Weights of a small GPT-style language model, trained from scratch on English Wikipedia.
Training: 475M tokens, 7241 steps.
Each number is 128 + 24 x the weight over its row's rms, rounded and kept within 0 to 255. Layers, rows and columns count from 0. Numbers have three digits each. The size before them is the row's rms in percent of the matrix's.

# layer 4 MLP down (transposed), 1536x384, rms 0.0452, rows 126-266, columns 192-239
087:121168129134129125137091131136094126113119145115125106158118118131202101124160095117137128117133138150138131150079154091100127138111144139154074
093:096099133139082138137110112123109101153106090110119134144137168141159127090164088127128139121087159140115126137078140078153146135143150096130118
103:108135107156131167169097160113084074118099134115112121149121167089105140148113116142112157113157150144119159144126067127146124126126121142106107
085:126103137110130142123124157087098174123144145166160124108142100124104097133074130150153156138135154127144173134141130119113129161163119138112095
113:139158102149072145104072148116133132121166074122100120149132169145108087149081129112182100147084121162108091104100149182125135092094151136117138
111:165167157119159123108115129117167142171156132124157130124150115131152101109105147171160111158121120121117148093093155144102156146086123090133107
087:133138126131111140144153165144090110096164129126155143125114100119125136134117131117123149161168141069118124138134104152118113137150117106089135
099:139128115126124115121118116149133134151099125121148122135102128129137132112101111141076106106155110131118183119131116124120162099138131126138121
109:103154107130109155119190113121122105118119106121097140084131137173118120117129115145123123113168205106160074164143127171119152112075175097106070
086:112142123099099166067090149132155121107172119123148121131144136200125120119158138140117135207114148163146154144126131114156121118144114154126129
104:104139122134093131156095116118119162141143132130121145115110084108117141118132161129168103119114170120117115199076131142122084179121144160141122
108:097053098113110120113106139104138150129150117104140100155178171079136158144120138120120097118150137154152088151133157131109153130091114154115116
078:107117104153131133143191128083106056111144128156134101119155125148101111097119141133106141102072101105101123136126104147130126135100139103169131
103:116154120121101141130120183106120124137085100105136127124127155082163142145157121146089159128152134148130112150148123117124112148113127118128120
098:075106136124146095122145170164126136139107125153148119162095101050145137139153105125125121141132160091134153146131139141129125115116125102150139
105:094191099140134138142170103126079122114144106139140129093144122119096175127111122143138168104140151135124103117134093087112123147113160131084165
111:128155130082090152131143120157108147124132099109093152103108147128144110139158118136110136109127090160109098149149143147090123135127119138179161
097:136115135104101152130154143118121145162085157121143121130130156154126130104105139116167103110115090108118142117113171089112129102129122114161091
103:135095103104134137121123153186115167144102077126108133121172160128120166133135176152140117132137124084131110144070141111137117121177114197100105
093:151136195144080206142142121115096135076131116176141136148174129121109156127140146157122136143137165130123134105129112088152164148146103122160108
100:117075116090137140153149125157121077150127122156110123101139147182143063151137093172132121103182097120132107163136129077111146142122136108139144
098:128107103092161131055136134132065122145113126145104132113136090116120133143085135134173133120103145131115130136111113148124101157133134136089139
083:156155140134115108144093142145136092133133117109162197141127139101129139137152147117143115126085134118130116133121123147170146146111133133132126
088:110160129096119131119090097176131181166152125145099146107115139111148127140141185107081119136145152155125099123162148122116093157119142109134103
093:144161078091174132136130122140150113082178127150120147124106115127151135127181110136081177147108137133128082126128087115114140116123121124113124
095:110106137105157107180142129131145160073150115136103110145157110143090106097138141124143175114122087126103125154053192100102167136106118104113092
114:144098157134122121114099125161141122135114115087162125142103136155099148138105112146132088156117129117133151110140096145169130128146114123120090
103:095101099105126132114153123125080098127103141162135127144081101141137112143128088112136108131115129185125124116104099153116133115165108109145139
114:135152138105150120120144107101131116145109145130091092133153144113177116109131124163134129135130106175130117110107135131097087135127097144085108
095:136116100133117156149124124133088131129140182146117116150102146112170094101090088139120145141151126175159147139102168123147133090114110090096120
088:103172113110131123176108137099113103118119136118160167095095125096168144165166138151066145132147126119141155135124128091119053167151081111110120
114:095148132129127131101112130095098069164162090108135104130184091178089112121128122123144093119153116124154118093152162130116138100113138093095101
100:140106115126141087125102142149150130131078127120158135108152128143157128138163195132117135123138156154140119087136086147138115151107106117100144
108:131104181111150098121105129123159112128188105098132104160137131179128171150152121117129173101147129065149174115171147109121136097112126160144118
097:106156154144127097107096146166121149152158128117161141169107136097126091153117112126124133142145100121136089100159147112155151116158111113136138
094:118139164149171166064117150117125075085124165156147106118112101139093117144097141131164116098146160131124099133107127120132099134114126127156167
119:068158121114129114123134140139140141115129095163139123123107136178112115116154141133119145127085130111110142126164102135111132105152125141125134
107:093106155099138132133155104113106195101131158102129102134133168106115101072119112160121127152166070126149143105124127166142120147087093142136147
105:111156098110139118098134110105095145111159124062149133131163126115132188113128142150147109140140135134113119140124133149093070123144147150181136
101:125169130100147130138142155105132084196114149126108134094150080138127107176150137126144100138135117147123073102096113135161103119114106125122123
101:124128138140113125127128120156139123115134143111143104111169120135115134104111148136090120120103172133123101101143143124133161158118100142088128
080:121117143132111131122126148113137109129122105093123145131118097165087134139119171109162148149156135135173121114123123140151116146163128135141082
118:112126124123167124151094167103104146077118122113143113142121146101133117114100136143140151140090141143129128138145067145106149122140143124136102
102:136130143130121125119121142102142070117137169134133131141093117186118098142079098085136097089103144142079131112128112124090106092153106152103069
099:104100128140120150122098152118142111146145105140131136043110117111107121139139125170156116161082132143119128097149109140145133121190127144155134
084:125136121131137122110097163130145145180115132122114157113129143106122184144121144110114142144160138103165117119146135147126107129104130117143113
101:117162134159117135127154145111167157130110089114153127095135077170153155114148153107115152109118126117141137065172147075120189123112092126115178
089:097116103100103114095064161138135103122124143118139131140149180117105125146139109101104132150145145129176112104152147112123142100117112135104153
084:144091114109137134140088117114139140132068118149136132095148114130128147125173113134126150144131128097151123123146121127144115181183176152112112
113:160109164158145131157172124095127159105129129118131117151159132172145086136108121125120162128094115108109139158171122121144094110102114106120140
091:140137120145149144113140145130129084115070104118126103165123104146142092126140113135118083095116105166116120110126117151124126127124122126151187
108:127116162073142161108125156061115123145155159146171128126121151101147161114088120134126155135093118133115136148135129119123120139114158122110105
099:158133098120105127111045169117101118114125111123137119151133162122144145137107109082140134090101139175121129136126110189150113147092118119157124
091:120126134133146137115127141124087149116126138156113116131142165138133120146105124176141145117129145125176128146143131150146083115128162109143096
101:121106099105141106061126093107098100158137121152075123117129122132130130133130102110136106121120145103136130128125123115128103097113136174082137
081:125094131091125087134111129151136091152153105105122146099160148148151133142168147127094104126162152069082104139173101143121122145123125159142129
079:147090106195097136116141096105129129143135131146121110127138108129112143104131138125141130079087111110143082108132130105116128130106091143143152
116:164133124088173118122108146116150175128117114112145122182119108083072116108128132158125137161095167100132158093127116149114129161106132116122143
085:066119099130158130117125090147110161095124133129152127101101099128145151124143131109125129141141107122132156112145140089192153157151147120063199
106:096130116076096155159133135144074125118093142172141129134135125102183161127166141137125160148132142109107108118137135126103139109099126078102096
094:141145128125086131115108147116152111116131139110115139180112082122119123156102109132145098132124140132128110148152131134126116119123162161112154
110:135113109096099142081116133149164068103155099115123111163125124135168154130149106089153062133132127156105097142135108106110122075098113055130108
090:126158063118123144115140117132124107122134103113143144135138117132098203113141102142116122138105113119136140143107089148125101120123140132098121
081:103137118124122093107117140094087152110130109129129081140130118133142095103142119122146141101149134123099077154092113125101091146119120132112136
093:099102156078119125151142087139152142124117095129115151143141143118111175086170146133108175116138123104137127128164129095096100128090109106147130
092:121130118128077134103120171134104137124102142132095160127109102134144101137155132106131138144147139100120149124160198167132139124163139127116120
101:128167130076130139175129127121143108119165103127143133114145145164123133136117126127129143127147122106100134137139203108125089140162168145096141
100:151134093120149132119098111077125174119114102162160157117126155103120132169131132139112130116082087136105111130146117152137133094118143134161122
083:130130223115177140140115101120137095117115133161131146108103145139106126112110077127107138107142124083099136101104165114127100126178172148091126
108:112130121128131086132118139155123150103099124147090120158149073162135147112110177111142116134126125137129111157101170138077115107101143134134146
102:151129093104102108123145150161143136094122123114115138100148131126118133109155151098139136134153128128107107157121133141129127134113073154112099
088:126105146101150117132138112134093124129178145167131106115161139111144107108106116113146137128102121162132168109089120127147114164166143120143105
079:136123098115103118120108143096107117099150125128141107105135079107119112117129095110126127127113142132136066124139101107152131178134138145173124
105:125110111136093133146132122145183084118118138097153144157159091161124185141144149145109159124131122125111106146134146114113171147141079102142135
092:150164148165145154099139173123154112168123156115100152100121126149110169182164162107132146113110132133126152121138114109127115107118119105119141
104:154150133135116141120147148145179120134119139114118147154109123096137115102160131122114095157151129091084110088129145147130149141122139151129102
103:100092165135094122142151119151135082124110159137167127084143151139116125119134137142115130110127110096135121176124093144070108127124098162119129
102:126102132148123119101121125139113126146087088118157099099156108154121117125110117120072097151131113195106105175113100160097156100117126150105120
105:163135107132125141092101135119156092128131141165100123143137150099128134124145139120100148140126058144123151119102109082106104095138160141128129
105:143136089114131131134151136138179136172141167137123111117129109124111126126109164123121123111133146134134143098134135167127116104120108128155135
085:161097118156116148156114149138128161153128123121147096113117099127107134132143118156124142162092109136129119093137085117101113111107097145155100
093:141055155121141125156141078142149090147155099149139130129060118142141138121163128133128137108128122098122105115153093105074138104149125119138112
130:125134077108132121110150153132142112105112117100130132088124082138097158138127098136156070151104124139112115107142126126144122119120104137150123
094:157178131105157107121120111138155154102131113095141115140104108181111108132150141128137108115166173111130164129121139139108176163120144099108151
096:134141109140152147130121130106127138126123144120127140107114173083108138088138108128129138155126103142128112134136072123143098096122133136134187
091:137109095179101161100131123107137080106139110131136109096126054091102144133110134128120101131158116121152195159132101137150093109118134093156110
113:148117132140147096130160108130141170120110068110104101127116076136139083114132130116110139162136116166172091111140102135128129108095101164108131
094:091113117099115151105122098125157107112131161107127158165128171134147188122162094157119125152105146093096137131142111126153151131128094128109119
079:102110144161170152132111081145117172154152101122104107148140132125157176123152168144162127114156139145164102162115184084138127086157096135170131
096:137104132164180117124142147152137124122137100109133111140142119107149101126136157141118147116116103063133139092143100148161178126093122126090166
097:132149145099192120169116113124122187111141109070149096130121083129124124104096112117135127110164106111116144164124119123063167124121108113120114
098:085099105122098164139172122120139162121122102101119144097166098118113123139136080112119131140141093138107133128151132115110153112118108142076136
102:122112123156120130117108125146144126148126130102158206133130131127134129151138139147116166108106134138155131115164136102136148135127128117129142
089:130103127145092077143163104143142159147117114135114143112127130176158112169147131138187107147088150120130143105100205148148100063112109146090132
091:136097153136147147116121151102117129123121125188109111163152134120116149102160122152150114109154128116127166185114112078133117087112135147167118
112:147190143118126118102158133117099121170130086132141126089148106137121152125122144111096098127173137144176152125131084143111100109090117131158129
108:138108136121171130115064144161132130189109116125100122145135156131075080135130120103082129130104105103136165105139121140141128101133134147160105
105:141108127161123107097151116108107131108111113143124151152098118108093157153136141128113138126113119093139113123126133146139126117169102155176124
111:121149141107120149119158121146122154123110090118125138090135120109102123123124097131093084148153141137141129111181113123139135126128120106120116
099:156100154140137134146126116128138111120114145144062129128146158116114137135125117106139159094141104206133107120084118114129143100099109106084142
125:129128121127150106140152123120145144117127130134175113126117093098112121137120143098134123105128145125130110134144133136153133114119110154105152
097:153152155085110128184126127101125153117146103138100142153111134136117083154101089162151098127142125122148106145136094127131083122149137115109143
082:120144156138125131156122097138099146128143118134122132145141119124125149135140149104149119123164162124130142133085195113123102117146095134169133
101:114094110109128161150132035122148125134153119124119116115110158122117137146160156121148092134143093064160118146129122151127131113120121151135086
082:131139077125089133102125114111124117109160124102132158146122127116151188141109170096129118110187147134158135059140130121171047126107159142108161
084:111137126145088119131169121135108135163141088167129106123125128114148092149130139132134136122118144130115113165104132154154157122126119128155101
108:148131157074153092064095130110131141147117141068107126092119112133134119093133147120114169175152187113165179130121097104124117160101121130116144
117:195168179121137139140137158118106118119135156136122142149118096192120116134125126098121155136135115144158174135150123127130114127181147106068091
083:094122139133164154148101124103138114147153119105141131096181120133154129088108127096161133138141107123116103144130117167137159133058096146122108
087:136095104127139113143153142131136147149136078143132122153152152157138153144134124117101118130082146131120107123094160165086161114125125111088087
113:122146133090133152092129134165122100093132139123113180111092113146149152133116138136130132175148170125107112137140105145106103109110122114128106
122:152089155155126096097115091122092154144106133120141113100158130125163139102101072112109128128174116145114097159154139126108136119124105096138109
102:119140120140114159142112129098167127161125153154132148118112120129113161078145116123106126162122120142165168113138123130123142141121138109104122
086:150130121098117090102156123147116179123127132109132149149158107184127155180090131105136154104101098124161123142135137157144123152103154105110085
108:170117159131141115128125087139120142118142130137128117091101085119077136099078144138096176185175107139119124132144119158122099122183134089079090
094:154113150116156143105149112142161120125082099134090120137144110161102102109106109122106143121093130093124154141110172143129144091132105166146141
102:117149141139094107105111150145138094138128122124079106100114088139132109135144096144160098181096147118128120131112123123139162081141117108136099
101:156105159146127155131127120091126136118158144141179107142096163128150093094113141097119106105103140100095114140127158129132146140144147141167079
096:104176151179110116114132131151107126103114131170120114183111142089093120123159059077164137120156158157113101102177117131189144114162116117163131
097:115137126143140108038147108146076159154136157119103123130159167135166133160112149120154094137149159128154111118123127162142118150175096109107164
089:114150140143108124108019143144151072115086119123096120130102110100126099165121126130132140095113149144136143116124114155140095126096136118124136
109:141121118129131161139106128136096108138117124123141113120157138133106145142147108088149141132128116124148105098107127157108091162121114123101118
097:150106159148120153128156140138154156137110133121182132127138117107134106113129110122086103127116128133110147166110092136127134110086138128131140
101:139187132109105145122163137115136117129131125111147133094131091159106118143164086105094109120148134171136095113122106100122104132145147120104137
105:146156143118162109065108140131126159163084111159141140122127110148147125146161121097110120155183159092142128125122137146124106121130128112151110
100:134099098162132136131124156141138146122139165166153123108114155154123125122102177105110095084110132119101127102120129130118135114079133121165101
088:103127172148120138134117147154076163111135141122141096170138090168113119131107103147120152089088098102148145101153150126104178137126113124098157
102:138116097094102121116127145094134125140129104146092126143171140112148142164142106123106140108098106134127094166108138118139105097102134152132137
099:125132140141146118167163080079109137101143125196133118158128148132153124098117144160163132127166176130135130188096132126142096147093157144109089
100:108147088118138157123115132149159157166144104122092129150128147124152155136094110132069093131121121125147138103120132097091133129140145113102085
103:100113140111139144087133148155104137133108131139082114163139138145099117089096102133106145153126127121120113106110087121091129101161117113090124
118:126083136118131072125147138147113173109093133121114144148119135132131168103132106093103122102147079102109112136165129152124110138108126174102113
087:146111107085141144135131123167134161168154142107100084076163172126146116085145110178124135122114125170093150137157146121104122110118126128165123
085:135119119103152144074128115128095131144107082171098111115102143151110075076134120115096104129128111130148112153092144142166124157108086151125112
104:128125147160178113169101110110129092041144057130165115126162123096156126103169159113133107144099165095127119123126179143122135122125136141108131
089:132125140140132171138119145124152091123126132133121123107149129116113117080126134138136134140084118170138123115143121147155136146115141128134136
093:145113116129129140068115136121145080117162156131100119135126159147122136129144134139154174112131121135144083116129139120165110143141130128113117
127:121132148131154120133114120141171163165137122116149123186145153110121119113150129168126108111154125172147118090137096115136140164134143142126100
088:146125134083163124127112104147158081162086108139118137163117166124120171124124113122109109108129155123131136170136145097125135106184127137141117
094:134122083137108111141119138124112137137125123111080103105114120127135090153178119129094115165121180135094136136124137084136121124113111120114137
105:099141122107130139090113125107121165127161147106115107147098108179141113135134160135150122136109089130160116129110137071149111110124149148134152
# layer 4 MLP up, 1536x384, rms 0.0546, rows 127-267, columns 192-239
095:120144106172142079121120119140080128151111109127129130141113109209096140156129149145135112153139094114163138115147117124124163165114115128199113
096:147157090140150142153160128112131179161164132126172112131123108128175115117128157109117089125111111171126107118154128119151118135150153052104131
088:147143170146117104106102105152160130124089101092115144115150121176098102163139144144097131175104106098154131137105095157086163141119135114164171
105:124084095130156149134126126129126115154169145136149123142095105143138156127150150121115104121162124080124171140105148100129138139084144119130124
109:135111113170120141135141156125126139132112110127139137106132128116114100151084121130093133160147108130108120098121151153099149144180095112131156
089:091110113115144130174150148146124102175142128103212125130148104160117177116144153114118145138183110118166126132120158118123122162122124157150080
099:135134164124149123114144151106100188123122127113124107116136097144158135127151135127131127157111097130133128148149154135143103155138148109149118
117:150125138111095123145167135090146098107110119138157142108103135136093131139111150146093109138113079120122136132157115136161161112077111108110088
095:133126114150115120141150136113153113193064164129119115188153148100137122155117133161148160109124094115104138138131134156145111125123122100101161
100:114115131129137147155134137116146114155178108091125143154109163165155116120120159163155132131168071116155139131116140105115152150108149141172139
100:152108124194128141086184122125131126158110150107108139137076067175104132129102129088100135131112102142133143092169133171106117111122091102164130
088:137135163117139109123130128087084140136104151093174113138116086140095104140106153119123128123144122118146184143152104157110127174127119122120136
094:131152104148127118116109071110134118140116092131125139149146153150140135135148147086122119139074130075126134113132148113145148124124112135158109
104:165125145146114179173136143148114157138142124092112152144105151143099083114121141154121121125151094165137151101154105143098092145129097128104132
107:137086156118162141138131108109117162161116096139112103160097130154154137131101173145116119118133132119152108115115127163111149154166104103136075
101:138079139101135145154118147098134125190126115106118125151102149152142102130105141124098122103121110158161114124132171146086149151125101134130109
096:153142129193141130155149051142095147123135127112140136134137146093167085127108137137132108129121122123141156150140112178139141147128110128136156
093:104108131164090099142155126109158077119180150094162149095120124124081113118161119139112183117134155123124124113182149155141166119109082112152166
102:157147146106141098128141143110095120122136164132154156111116150134127129148113147133108164126140128095170156155162160151105127123087118104092119
103:125167156145109151110141131120127134136119184096095140112080104093147140097140100110128119114094119142130122123135101122157121127141095136154150
092:099140156163112123164191113119189127121138082087136133132091159153155157093154139120122140112131096161142106109121140102110156144108130116181137
100:108128084139098141169113150151096113143146146086138178162111134101160135154111155130115156122129145159188132116123089110147141140147100114150125
088:180129141140143120158132133106123170114115133088088127121119117090117121100094128155126140087160100153138153137109113130144128090109120134139174
099:095120143172154120122120081097119194107131146108137134119144119092131125168099165152155148100139111094141113092137105183127126140174145114118116
100:182153135129121154159152132118084152116118113112123110108111087153130062124099128112089121104121107182130163122135100166123126122124148111128133
108:130114090136166121142163154187125180139178112147136118203131138091158128109183127159095104123140121125122088118113146115144113127097113131130135
108:158171071142087181150115174092111128181145142161088157117131156139139064131130140135110160130111116126157117128182085144152132101130115136150110
110:134123140147127119106161147159075128139086176088130117133123096172145127122113124123137118128150151107164122137165112131125184141099123077147133
098:120152115127127138154165100112136148108089127133122118125154151125167094143131128132118200147132136133150124105181167117122138151153090124103130
085:143095149130151155120138124149133130141132116120120151153132146158112130083090101138181118134131108140112093120102086129130145139110123087153159
114:117140150106129122136147151166135159161132123140135119115114077140102153162125173114097111165149132102132095141157142144184102137098145097157148
093:181125133120183140179114180133151145125134149133163137134118149099128119150147114147110139092140121088163135137142148131138100163125166133136150
108:115193124138128150104186155125144149124104092115117131111135123164140067121117139136115179102101093159131169163122112126149108121109140134170203
085:182111148138163115127121141131100100126070160154119113178167108148113132103075163157079125115120118073103119112120155121093172122060127133139140
090:127131124140130131129097127125114163121149130136135140176145134134148146070126175056126128101089093166137092158164132170112124159102140131132116
109:193112132133131143134116096142116112132129155094093134151158130069149136159141114111133106146158114126153117160127132147144109156098142136106122
104:143140158137086119126160100167136159153122105137148107194108114130144147141103132156128126122118095177124110106148146151121091146125093137100184
102:156148130155154150146153130123138163097078103121177109118097124125149103154131097156103095143149132138146096166138125169190142146088125055110148
108:082095141141165161114140141097129130133107161086120122122101121149138144131120107117142130171120114095152135142157139133093143168126171113139152
095:124160125116142156157147152152116140113126135131107147127120145111159127130167119135131222149116088087132117129161133093137135095111085146135125
089:133124116097147140117138104110123155119076136119132123134124111121117080113127095153113112135103114104119133159161109116080156103062103124092167
104:162149128086131122152160135142108102141123128141164138123115139130132084127158131123078115128118145099113127115102149158111101105127118136147162
103:083101113144096136158168095102104184124115153118107105138138131121176126144130125148105088109136116141140164093130143092163123130147069126156138
101:165171126109135160142102143123108119136133151096146126166124120114111120176129119181130112134132089134149170160104127140139125156150161134132136
083:131082114152125161158112115140097116107130144100110121125150097112109084156131095085131103102127120129114093185120133102111127091142130140083139
095:144124165182132125140113148110102095122117161106115139168129140100134131206115102159119181147159133111129083161141118119109154111090140127158136
084:136162134118176138158123102140090108132138142135074140106119130150160131125112109137099100178120131116172142135114116130135122150145156138149138
094:145133107126127123124114143117136111182128124116125140130115135114150084131123162128126128121184109118169127160117154141105123132100085116162131
112:141134125148129147108145136139129106150107155139151136147130123117167132131162156117157106138139161090133155109135120158135131137105151124168123
092:106138122107143120147138137081151111121129101112125116105095147142125150126165131164136187159165097104166151144099118139138169106114111099188143
103:124136108160130126134123132136163137091134117113131136144094125155119103138139063127148093119118132095149093124127097160161122137117168124195157
092:118111135117097140152083118114142101141149152134137158145089128140102105134140100150136130180115114101174141135141151103095116082166168114157145
093:178092142114129125151136177129140135196139158114144136114140162062130087113134154127148105129133187139147146159109130122096084143142110135166122
103:125101149137129152158175167102104149106182131095139131123086094144117117131120202148129138119142081162173116138143066108100099153126119110183101
096:128121142122135113144119143111111123118106120096093137140093104115136106127067113151138163157150142083148164135162108187127134130121162151123158
087:153131118106142160129152166103092153151105170111134103122100096137151095156157131140121134126140082116119130170121111146138107155122157136104134
114:150132129115175158110152209144104116139143128110164128127112115153111112124147167132097120175149090110127099140123174109109121090150111108153161
100:115079146133150131185142133112099106132132114112120138096118105180094118152142131167139158169141049128146111115133126133090157107101130116118121
107:113160143128152134121149144091115142130083136110167148116157112116110117141149152159172073114160159075134143145180117147153127113114113116143155
105:145146094134116104139145127132103177154171099122151119143112128111138128125145117154110101130137128136125131142134140136105118090124115079166103
105:136146132155166161123176122127117128133141111131130139118140160096114136132096110098124164096149130080150165117127154132127201134131128129105124
082:159115123136139133140096134086125128130095136104161136141106130092112116155093123099177129157139142119157152156179174139145107156145102138173171
088:106140104109123097157117138073109137106139114123158122140161131104134092086139151099105139113172116152118175157115105150177098159113162131177161
102:131139118114148106132143140099116149174113126078153127123140117097142125125148147154120147185166116115158150146132129136135135152123142133144119
085:148132127122149128120150099117170107145116156147118120119152144103111114125112159142114132119111127113147088128103126113106148121095131116124128
104:121147116105183132158104129106134131107118163128145132138156141112137120149127121102089073139122123137126060127151144130160145130062122072111152
086:159093142140140130125100143136129120119154146089116141167123138177126142085109114160116105191125160118175190145112127097134160149149125098118108
088:089177102124122115157143127118131140158150135093109136086140166104159093136128091172130125131110131138169129137080121092122229119123121104094099
106:093116143133164155134140135102131161127146093109160123141116178111141138126139116163141179104135125114122170130138091117154102157094144123144163
109:147099122182084127132112171103135118189155136102145151118142103101107116132123118111117163134137074171136108122171110139174168176121108115102095
085:112191098164120137177096136109139128152124109118133136162125122093135069137110159173134137152107080092127128117152172143083115103106073132137209
094:141128103159069155133123132125108121127157125099080140144092169117151083152153161121149162163134125102185114145128100140101155129127123154164161
099:112130149137184129169131128141117127159139128102136133137051127130136132136091158166139166155131135111110161122120128160088109112117150124193175
094:103121125167098152123108131146090110122160149118126126174118143147125119113095117104143141170196110144148124144196147155138127169160103105118130
106:127091087150135135137156105137153116117086158109097131148079160167191113110171118132131093123136124118111169100108140123153138124129116066105150
105:133108121152090144119142187098131152130116112141143141148124110097099112104096173181134156125079105134138137156156133106126143130139127089151152
107:138120111150124137122145185102118146133091081091105144125102076133139103166099126162152130166164124108128135138169146154069131102137070101147152
105:163136085158152144117154145132147166119123117118127125133104113104154129158152117135123096103127148113091108126133141122055106115123119077155162
106:137140128141105144176171122121113156097120138107152130103163102123150099141165147101134095128140103145140107137092110093120123136136130104138107
090:139145119128076139166137124120120154141107133123128158145131147120139111134126128131115161097126148142147144135158129114144155095124131125142166
095:118129079129152105134113125116136119136157132114127170109124143121135107130160140146148091107110118155152098121131101126152109142139115146156152
127:107111108134141115156172136104138121123131137095106146114071169161132153132144113160142145153146129141154146122128166158117128099144147125157117
091:116130127133120142162194162124121141139135117084092116150144105119137129102129117142121123098162103138112135104119134110173140142120161092168173
104:129127085159126123095183152140152138145150137124125153162106130110108139131150119116147137116145061126147080127109106106108100145153138105167153
099:148178136127120137149141130104130151065129110130115116119106139141136076165131164161116130135104139103143130171125162117102162120108099128139131
119:136142123148146167133143145130116152143140111085137123130113126152156135123107169110108163120122126099144122121113102149151092162068128120157126
093:172131112143116081159121139129055187114118150116110120135098114128151128149143164133150116150132128148139149132149103159124128130139099136160074
089:160126123145139135142138109132124119122135145131082132098093110094196114142139133164122136131122088137128157136117097148095164155133103094182109
103:126094103148113157125150121133108143126089146098151119127108127159138152136092135105139118108115133130144177103142121136116177143141122060171107
102:149118137115106084132126149092108114159107154093136122119050125104125110130107160097113115140122131118119144128158088134169161145156127115139134
103:164119153158124119167134127151110127118150170113157146158083107137169127127090180117140110107107114078159138123143087140078125128098143082111110
149:130134136154106129156097139111129109153127120083127156095127126099165144168119169112090171131136131137175109119128117116154165130112140093120134
090:132146106149142193123135152082120143124128170105170166128116115151106119130075105151114120130181144176129129132150076161144142147121139103128162
091:124117149189135153165125108145089141083129103107167135102143161123118110158103124103123137161122102151158134113145110135141148124130155127154121
105:150149124143124122151134172135138090164153151133107156139109098080135141103129122142108125124116119151116047160153140116142130142158062137114097
098:085143112142084111144205132086098126118157199122129117154121141130166157114151169107145132123120153167131120104140092102132138113129110120116117
112:165142129131119070109160147114133150138106136100139131146117161169147102144136117115131135076141119125122111087144098146134088157113127129155113
107:118104130156146124139142131140131161117119143099099136130151141097143121130142111140105209164140072135167096112136112111126113096132113115124077
093:103148130101144140109132131140140115120145115097164135139117120091117118102118091127162120125142124112155104133162160127147121126132105147114153
115:145181118137124120141163089149106204135125134110121111136132136126153140136115134117130108142104084147129125114134135106159202152118113146097126
099:132154126143116133140108108087142147136131117077132135122069157111129095105133124155114133145187159131137142116152150118153133132104085136132129
084:184153133137091126144131103157136171124161128138125146110106166115178108113131082148082137089133177131137203117130124148128149118107118109130159
098:126148105150144120158144150121115173109151120108096130090141148106180106194140129156159164134105131137147129090137122090137136164151118111128141
085:129094097163149132114129118112115137109135158085115135083104100134116146172154071095133130115127113161188145111127100184144129136155134112111110
096:134130134127075165125152164126150138142124140073153149109092112123130124085128094131147124166131115170110131122200136131121101108154099101146120
108:133118108128122094130127138097158124115129105119120143154137113131099146176147134163135109130140108102139086135191131164122152102141128105126105
104:130192092142106150109134141106107145159089092121154138115122119110123125154120120143141127157086103115125142118196119105168170113096103147142167
095:114104098168138137161144117129111133118164074102101145117109074146114131149124108142147070140146124111149160098137131166140121184187112122141120
092:128150118125114144103170131140125127138114139098151141133172131106132116156128134132162166103134121148164138105174089118129128144138111117140134
111:121137118111147119112150139118114131121093146156165151161132114137133118127100143135110132113128135134122107164124092183175106074130117129135126
109:125178100122125148157133157130166116130136140140118116168099147128099087124162182157137139109108134145150167106127099120136128135125152141144150
097:118131138167161116171128146118107110135145140120117115177117120127136126130104162163138158136163119106148169135112117158133087136122132149183144
085:127098110154114170137118138118109114132134154092138159122100137109126117141118083139097113159087155146135129136129115155135126114145139104138146
103:124120143090144109110161098148116123118112177124144123151150111097135130138128115128136106120085136121132088147128128135153113126130162099120116
100:123121119158149101136128083129168124108088136096192129116129120148110110143143124148128117117151131090100103136105114150154127122147140105109099
095:121095097155115149138127145119099167120156161155175143170130159108114134138159161108116133112128098128144118143137085127142140147090146117127110
099:099161107126108148142118098115151133150167142112140162112109147103146146103169103160091126143154129130169136156154121128148148138139148150177136
095:165137107141114158134108155134136129137132094132159142111129158158136081139135112142106110193112140158174120104151125178143129122145097121122117
106:144122097155126141129187165121129111130128134093127150136069101155120135134136128141087163156147083118130098162145084128111134090095135078154132
090:154136155171149131138123107128138137125143141119121143139147118114109145156150183124132172113158092094136108126099109065139129144114147137135117
098:166128123134113119126195114097139152165105171115122135103103129147135097108090124137130104129105096100124143110175125107127191137092090090154157
100:137105101105099171115130151116149190141134166099123138101104162156115145154089107125100113145114103110133084137143134110129128131123124141131114
110:136115108136103143110167129130139141179113106095162130167146157129124118138138101095087129147177135117128137149130135111158159170135120102105150
104:070121107114126111103124117121142133159147138100167151123112141142122109136159141121148104142087104037135128098135117126136136139123098104148071
098:102138136112145144140124113099124163147072087110163113110153106166124124108132145167146138172156104113142144146133168118121163127142140105130187
095:123171095130096125173166156136082114110122137104122136127139119134122134106140154103103136139124136131113158130147102189129113116091145121142131
093:160138130185133170101125149137098149136128148076128146151084141146139106128083150140134122154144120173138170108167090177138107118132111101142114
100:151127108144096155186173113114100129108150147102140140125092129141142146129131085149126107125163138132134102097150108117141131149108132060163134
095:121122119142158119170155143099124158111139123109112153134105125116110142133133121148132143153101089127145141166132123147193113106133129122135103
103:098139085192086126115146116114111128083123129106137166106136128152132077107111136156128164137120098134145146124163072093121150150104144122149164
107:149085099111103137068144136135089167116172116153127114145159143113175119150129140153119146089140144114131091109138085130119103085123158115172145
099:123155118091128104138143165127063185165069167102148127129134111090134116113153155111126125172187138106137128139126126161145115132173166128119158
086:115103137141101170132128115105135103090124161106135126096108120145164142154104098146164139147083130144147145105133117172073110133170138102101119
106:128158117141089123112112138103116094129139136144158133115141142132137114094117133119170116141115099066108095093167112132137121168110155139132166
100:171105153136125103125120110127100122178126123130095155128136139119159175162130119128146170122123157175158113093142124121114116142155078131104083
094:128145134133149187155117104137077127122099094140168145153124164169112107105064144126126110168093122132154154119173115082171138131142115128114105
116:110124108164157159152144123115079158126116153144095135126103134111144119105100137159125109123169136111146113142156146116107133122129172090159141
091:137134056143128141113132157143114138134124160122139118112095176131148095125161169115109158121136062148137114124129072152108133133107093131112132
089:138151127155163151126126156112112103102160094130129142133118174111163129097126146155168156165162102112153101159111098117145084137133125142152166
100:129142090150071150129204119127139134122143103122149131159098165093139096183152119155106141095123149143101125149148178150134123116086064087147122
095:153116098133146153106115131127138146132153108095130153132146157172108150121142139105147133114135139172134147087132095097130140145130131143134134